Each number is 128 + 32 x the weight over its row's rms, rounded and kept within 0 to 255. Layers, rows and columns count from 0. Numbers have three digits each. The size before them is the row's rms in percent of the matrix's.

# down: layer 5 MLP down (transposed), 1536x256, rms 0.0926, rows 1358-1404, columns 64-127
# up: layer 5 MLP up, 1536x256, rms 0.266, rows 1359-1404, columns 64-127
down1358 090:107119110094101147120125103193091109142103122151088142110150139078095112175068084118105114066149151138135095118138140128139107142117068129079188115115125126119165188071151161133135172078059104
up1359 094:149086162117163109144169096104165079137193157197146144098108100085129128095117093119134137138154147053161075167092136135128100090113084157089117082127127115117108161167134107154088190126124185
down1359 090:091157088008141127142123136156085101094088122126121148152120176172115152121158153120120111137099155185082122086105152115095138207142150138139118119123085121124112136150084106134177140132065096
up1360 095:161183145177124190082178084121075136113160138151134131114148118094135136109117181127148098086130112119056104180120126068155129110111145115050084137083086115134132150091122079149137092126121195
down1360 099:151080163079080124129117163188163144110139103123126163197112147134113123131150128152130106113055184151140135098124150123134155088124113124146170116110096187132109155136160117109171106108065129
up1361 099:133070118089113156119169089129101175093088141151150089125137148099166096136145083130130128118124115093142154191132134106152109161133096072097139110099166156098139148173106093125134056134115187
down1361 103:119129133113105115139159080141122090118161125131074117164107155161121075094080136129150134093108105154104200108083138144140099133186155093138166133141120160108167109159075155157137178084171170
up1362 090:102115127129145116114140109172136100127133142092146142144116108120132157155086164195080119107155198115134127150079074069144118140077136122140139084227091136107142118099119142153124124118084096
down1362 119:149167121098123186152124157184128135130075122099114128067147085071118116141073139165088153064093158121172094161099110150123127103066184125163165099147095147134126114126169141164115112125131040
up1363 093:116143030135113140115059101127103116115077160076172117109171176160137113120158195099172180141145057122183170157080108155164148126057126076148146164143130115144162091121141108085131117154132163
down1363 096:156137176140101092144218124131137166138200034184137157099134106089170111160096145171178139089099201143093121125163147077089121128174110147097135122053121135180090168110132147181130160116087070
up1364 095:111086165127162075112104128123107141157147121118087095208186145065109136111104115131119158146151163134120103134134190128137204143091146033181136120159146121162088175161120143068093124121159118
down1364 099:096123069151083153114121147083112172127164119079176120085111102135165077112134124156164127132092091119158121139132104155136139134109142176137124116106128168119158131105189087154174094129103130
up1365 095:132068135128151128088113119095094189157101114137120121130102144149142185164127121120119097073118155110151108159133105106110104133123211104092182087114150171095146125111129148135106128146136184
down1365 090:170168145162124068126143110115084089068096102152143158130055082196102096150086111106113146163108099096089036117136116133122088115107077134139102159118139124121085148115118125113090160181123113
up1366 096:133156093197136120118149127143090152152127155177101082154080084078174096149149081113142016112125171094092179176141170169134115123178153171117105094117129084081157108080149079133124124160122139
down1366 095:127101101166101151121116043146117056134182098157141140127099170148094120136147091178084141121121143108100130164173136051148182165157079086137124129103160132127126198175158125141134129159123096
up1367 094:062163109111160143130126153173148140147153136110164106108199098096160178123137143058115157134181159143102120170135090160049110156120114151115144094084114139129186105124127201144098078140135196
down1367 103:168122151144148144118126202063141120185159078114108150134121102094164168122169127097144109139147104136122148153091107101122140137174180146144143060122109150132125120171111132085124169137076136
up1368 114:124108172123100201100185098128091096108078145176148111124153143154160152170107108102107106124127115144110077103126068127145127114082091166158169115126166135171096177188093156099103116109155139
down1368 121:124063157170121097092108115089136151122128113125142159105147169147143099156162161165146157102121144099122087172152113121092152140177136084155122124142165126137171108167066090178110173145201097
up1369 109:150149117153101109123110101162135171128076144202114102071147186131137090150122154195116092132144114129156129111123123090116105144151099122123037148109129104140132064120109139066162105120076103
down1369 084:166102177148107143144146103075111137091180152070109143130165112113140175129076111164136113116097117122126170084149057099173123057189106117183134163110080107173098183114111079168111070131011055
up1370 099:072161163127153109064074101145091144152141104086135168098131154160126088133164213118125150133135120123077132174131107123163194141134223101106149110138139139160153183116140169128172058146158098
down1370 108:161071069136102156135064165159179137084149103168094180124139110113101129132120098038143162109090059159118099116162103160089133062217079162118132100086147137170115136175152102117073092147144145
up1371 101:095144147098079183169052113165189164191152133175119123149138114145055102116170118108205147126114050084110163133131101111107101094129154137134143081140115169067111139094142218149073115159124129
down1371 103:144101163070155129132136132122131115156134057067119136157078138195104100125119078125077141171116117102169159116152153147178123137158108147114152148103119187155101099172169131121168143130126070
up1372 093:127097101159105169146107131087170160185112155145139102149077159149058140193177140134108172132090175162118092128110101159198057122128180152131063145112169136164196116073117138182146077156173079
down1372 102:119117206103151089097157086151082106134143138169151144130164116147168125111149144162140064165105116171134137084109134130067181149151136190149117139127170135108138133075113126128141208147104133
up1373 093:171115139109097145117107155089126124171134202170182126136149102112129139153084121116064134183143177147162211187110124121134116105157183177154132099105155154119114161093152115098164149181141139
down1373 101:149170129104136148211152129191133125093113128121047102174139117098100133164191138132172112095127144101100111111126096106131129166128121116117133160201044125157125139161132124119115109140186211
up1374 092:130133195119096096140179160114089103111146136145150161150124125146142135123102140132161073119164135055071098142188184161118214117118116111171157094119122120111151160154131145115132172135103155
down1374 092:164127107161106186118017115065146104150117119135166127105075097105141130126089116150101123142070113198155100116113094096129087127153176097097152166103083129130140145123113079149114144149176039
up1375 095:067104072140163139149122146147142092123114118117183182095022182049131121120169140096156104140121148141184139101130157146120118183101180129135104091079159131034091153089104117085122051118137117
down1375 095:100144244164105082116105186103181137173143150135143116123137107131135139127131178148087097046100087142173126083079135096179150079133098180163169102135126104131184109160166153164134150128095111
up1376 115:132206139127125171167141167068133118149128124127130114111180176080124088124102116057125097105085121127117118122112162102131141197197173108109155128185098160119118118167139089164067138091119175
down1376 116:109188085094134127141124122147137054125167169107105119109074085100113102082097106054127110156112103110172102065172164060136141087175080149102086131128151153155149168130215103177117122129121117
up1377 092:065146095124117085137133130130152153070109151096087143066087156147164165130110137122179170102075140080113122129185171139143094149176148125086138079153169145177114181107153135110085091117131171
down1377 095:111082176105127089086110117128076097161126100121149168100090157149071083109132138100133097139164120185135118105104116152109135120055148135169175124148139131164141136147110083116149158159064118
up1378 109:132142136173096113165145107153155073147151127178170102119110141094114105108161069146119148160144180103159125171096092096082101093111137046153123147118132116119121186211177137143115143093133107
down1378 107:183208144136044118114146165164086145133148153110128148135111153142136094159119104179175118114135102106081141098087161182124176109183181145116123086140131135132108124110096098113098150155182083
up1379 103:142100122099114134082150146140174097107176076101133138171118125146131195136090161102146108160154133118150184108102114132152091148121145112121115149180145176159073191096131136185134070083069176
down1379 099:175091155110120086088144125131142124177172104191128213107134121088104102114157065094107118095138162152104091143161177183157179132190116093142101147127096144101129100089107120141130154095147127
up1380 087:122115089142179105096076088126093159153125132115215098117122119081137123176150141157104094173101102121108146143146113154138105125078111165115130193183160164159102177120120071131149161103163074
down1380 101:090128118141053157139112149204116138159096131163147105113176138124132167094129109112118133098119184165139060079142126114180130170169057147169121137109143145159117081161126177137178119121056111
up1381 096:139121135136095128121117150140069165125181101114146151098147123165127149126127066166118107153158088083117152143105141118153143151090091091141159141114142133136152077168127095173156097116107168
down1381 104:114098133110135137081119072162143183179146153093147151172140183121155138131118132105182133082109116139150119113078126178104176124163105162143122102119127113125131209144156117141130200156042125
up1382 108:178082117098120129149120123140112149139126157149098097077142125138109151089114118128106084103081098159108101072165103096083092132085170139122153154056184114138100066121042092136103078124174113
down1382 107:182092158099175113156113199153126129155119149147109194118124144110151089147148075083174122143149097092138114101109171083146100135033131105140130127113123044088152123095108133143168139065127094
up1383 094:113078112165107119104134113112156065114158162116090076158127154088096108126165102122150086083109121139115158162092071104081147118151107206127151115069055150150157122132126106161109133095096143
down1383 108:087124166109151112195149081120122090115085162051164110129140179119149119085126095050088155140095152164167158162119108125107103125146111091096118129119178163137060140151106174148132149080148103
up1384 102:131089160115188153125119087152129153134074088153134174094160127175137094089173120179110132083109075086181142130195191103098204171105140157148072092106041155114128095154132161136182101074130120
down1384 083:142154109122139130164134125061152085138107098135183148113137149095122134175080116117113143146107143160120169105104116152117102114139118132191143141127099156157134096092149122080165147109000092
up1385 107:129113130128078124194140096122155108097148114122132154084136177070119108173114158093119134070076120088127114107157107112127100159123137123162141079130131000150130138135108122117121108139088158
down1385 105:108116143113140145106123100118152083136106137160144124139191135173128134102148143166098077108154103076136114122105127165067111093131088107086123105113150134133177116112162175079173163196090129
up1386 090:105127082187126126039124092170052109175087226166127119089124106131135162117104149159117074158143068141137173121111166120099142122141120165099152128096110109147134069148122157155112126156075132
down1386 081:143142077066101073145126100141122130136112117051162145099156113104192086159124134095086125130127181062103056104154079107075113124105132137154132060161186170145078176099092118124196125121049128
up1387 096:145143117147172134134153190150130140157193110136143201116123155135132163116150117118116176125127124137122187112165126137059142131152089200127130172170119108167139097146178143173153130146119118
down1387 101:088134143072067089101119091212189068139121146099129119170136081201089070121139130146136132107112173123092122106147116136157138160132110118088110104132194138121174151106094095072123113182057175
up1388 109:170163102140114080127125098124159096143127127092098097119151108152163171113106152049206158103148108085128160126095189075109165187133166115142129100128123096147076070141173083156117085105224181
down1388 107:132119127112121098071124126181142069119093160098126116086151124149162077134096111104133116116154153083158086096152208134145110141089124096124103128152126119090095103117154124097110148080102137
up1389 103:132100128193135108112117109162110161085137136159136153110112124190156139094165131119184139153151155132165155108205148099131135091058142076074067176163117115177123143078115162162174087067090169
down1389 108:100147153142123130176164151172124126109136087094155103098184160097156144119134060101141136166125176113091097111117138105143101105145097159157164169129122176127128164184069131128122156126145124
up1390 097:126145110112062127148144066119122134142079125145134094117122094096075128111120146164168154171165145141110133121200102161120089152192161108113180153128156117119128155113111132150112141129103147
down1390 089:155098075145149101103158151108161148198108135098152167157187093196154136126107101100100104131128123058134146150100140132114120107047131157145071090106114158137115151100174113116150116099127148
up1391 088:126170091111107091121126161067119179115128161157103067097117149133093119119071114163118091110150125126142108144130137158110107156072142127143094209104108125081137147103135165125170075148140200
down1391 119:139122162151164171125141096174138080138126097093112187147159117148142099162177158090148163129113165143111130123162119089140178114175114144143145071122123110163106102159123095123113190096124056
up1392 104:125089128089151199128198069117120092090120110151125070075138123115052082168135159094166156101110112102167120138104115131121075127134127119157079145157121146065096128131108138126117097099191215
down1392 097:168069106099144124158137135109119189180129164126161138086083141155178134048126139126124098157196167119076114151139135141189166195155157157180147098096158168091154145118141101120117109148064174
up1393 102:068098151147097105123187138145131141157113123102080108095177172148122156175135138143164170124094126135102146089169107138113145126165152147117141151161140177071107136159127104056129103188102134
down1393 081:153131145116126159118166114100076086124089105129132173083121111121138117123113071122095040138097162115116196178126128066150120152181092144138086165118140104141079098115145159158168129075000141
up1394 101:124112151207057089152131096133130076138116115112125154106112121195148145133182163136138186168095114062140194137132108118087131124158128123165132162163085124108084087121129030159097194162110149
down1394 104:120123085101159137116162207123158138154180102181128114079105133028071176163082127155143106109171133146158121127173117128109083107120130068118214104121129063158096122159129115111107132098086165
up1395 103:133132144120147085159199198133142144179135120070142121092154108120171068080149219121148139136098158101141130121122174146132124210146193072123078084146142183134097139130111128144124079110138130
down1395 108:119104158124153146152138127109139135093072139126100150141091155120138114079158141158128081134089174141093163160127123065061118143078123095078103109083126137134190147132151122159134216138158141
up1396 100:168138153224130135073089113122076140195134145146170109063125118087120102177119189149148125144134131143153093106098179151083103121134142107053092146131139119105151169091128171099126127145184134
down1396 096:174137088090143072170104113114113145128087133155162117128139140173124120070141088127153151152116131145136165126111116137184067110131105179156089111137097204121070107145115108133157122134189087
up1397 099:153119159134114135149167064184158144106135085110078130131138155096118129097130098079079184153126195094105119112132135136136112091089192098131105169151085133135121143113204141171130148170122109
down1397 098:119166121146142065075131130085106094160112134135177083122118125152070091177117132105100107105091143149185142131205057108139159139107143195096126144060140157151133086124109127200174156128173156
up1398 096:082206144119125090174132081167128098137169070121134132130142125146079160057112118086113077186180152068191175125201124076070145129102116105110123157126168171123129150126180064133109165150118153
down1398 097:165098148100146141049112142117109113115117136079135121087144149093151117177141082167131103136162130170158117106154163128180093118152155168130120213131089102154083047162106105139112095186100139
up1399 098:123120075147161116141196162133122118113103115106158169131152168105081143143173144102142157156176108105057106103139164144167134156154133177119144127105141123159139137174156128151145152129083154
down1399 057:148131172120148169118063116136148134161095125172082095140175148154176145153094131106136058108102074141148107153137113110129113085063128125175138107113132110138064125069126106135121100134000111
up1400 099:085121111113183132182142074073142084109215118144153044117154171137119136191127116147194157121099121148144135136073132154161118135119200134047118150176106154108099118120070110115109132122097166
down1400 116:168112134110134164184107058133154085095185146076125090165105151126109126131144132138143148113114157135097122114074132100225135120126172128099144116112088138149111142078135160119100057141109128
up1401 099:119166132128158027153110151106114094121165114167118087101107184104141122095083145120133094119135081151100199137074092111137157110124157100156118083110076148133105115133088139121081131123098133
down1401 113:157186138116164089109133089079090140130144145069102199110127170118133077125112141092159148204132126138138162135129145057132148081167102124165158083137124134130092150104094188149107133063145126
up1402 102:089087139117180082163154119126096107136137150110203102102121135155154126143086127161148142147126138112133076115145089098154102083161155139168108123096064063090142110110131137146193067145180087
down1402 100:162152133169142089117109114150117095178133146127121120139146085127142156088142133129135199025092110114109159092024086172140139091114140097150124125151194136148121168155090120118134151134151083
up1403 098:120145114136128106073083136161098095163135162151122155131144125180114082148150139170166177122142103144109146059140141142141115175135168125136171053131139192092210113170089167057100175115134109
down1403 099:132104099145145111166181131132129157140073078169077106159159092124131141131162102188120194121096149080126134104126139135101149106072175182155160185124100090125139144095185166155071120122182120
up1404 086:159113124161145097152089175059162236133163133177081126158120107086104120067127089124169165167107214087144137112119163148100091139170095101104156150077141151112173165128147106099158158158081137
down1404 109:104122153146094135121150115198121071142103101081192124142143153142180144207117165159110127063141045124144113142092073103126164085104141138140112114169085124139059127133097144144107104099164158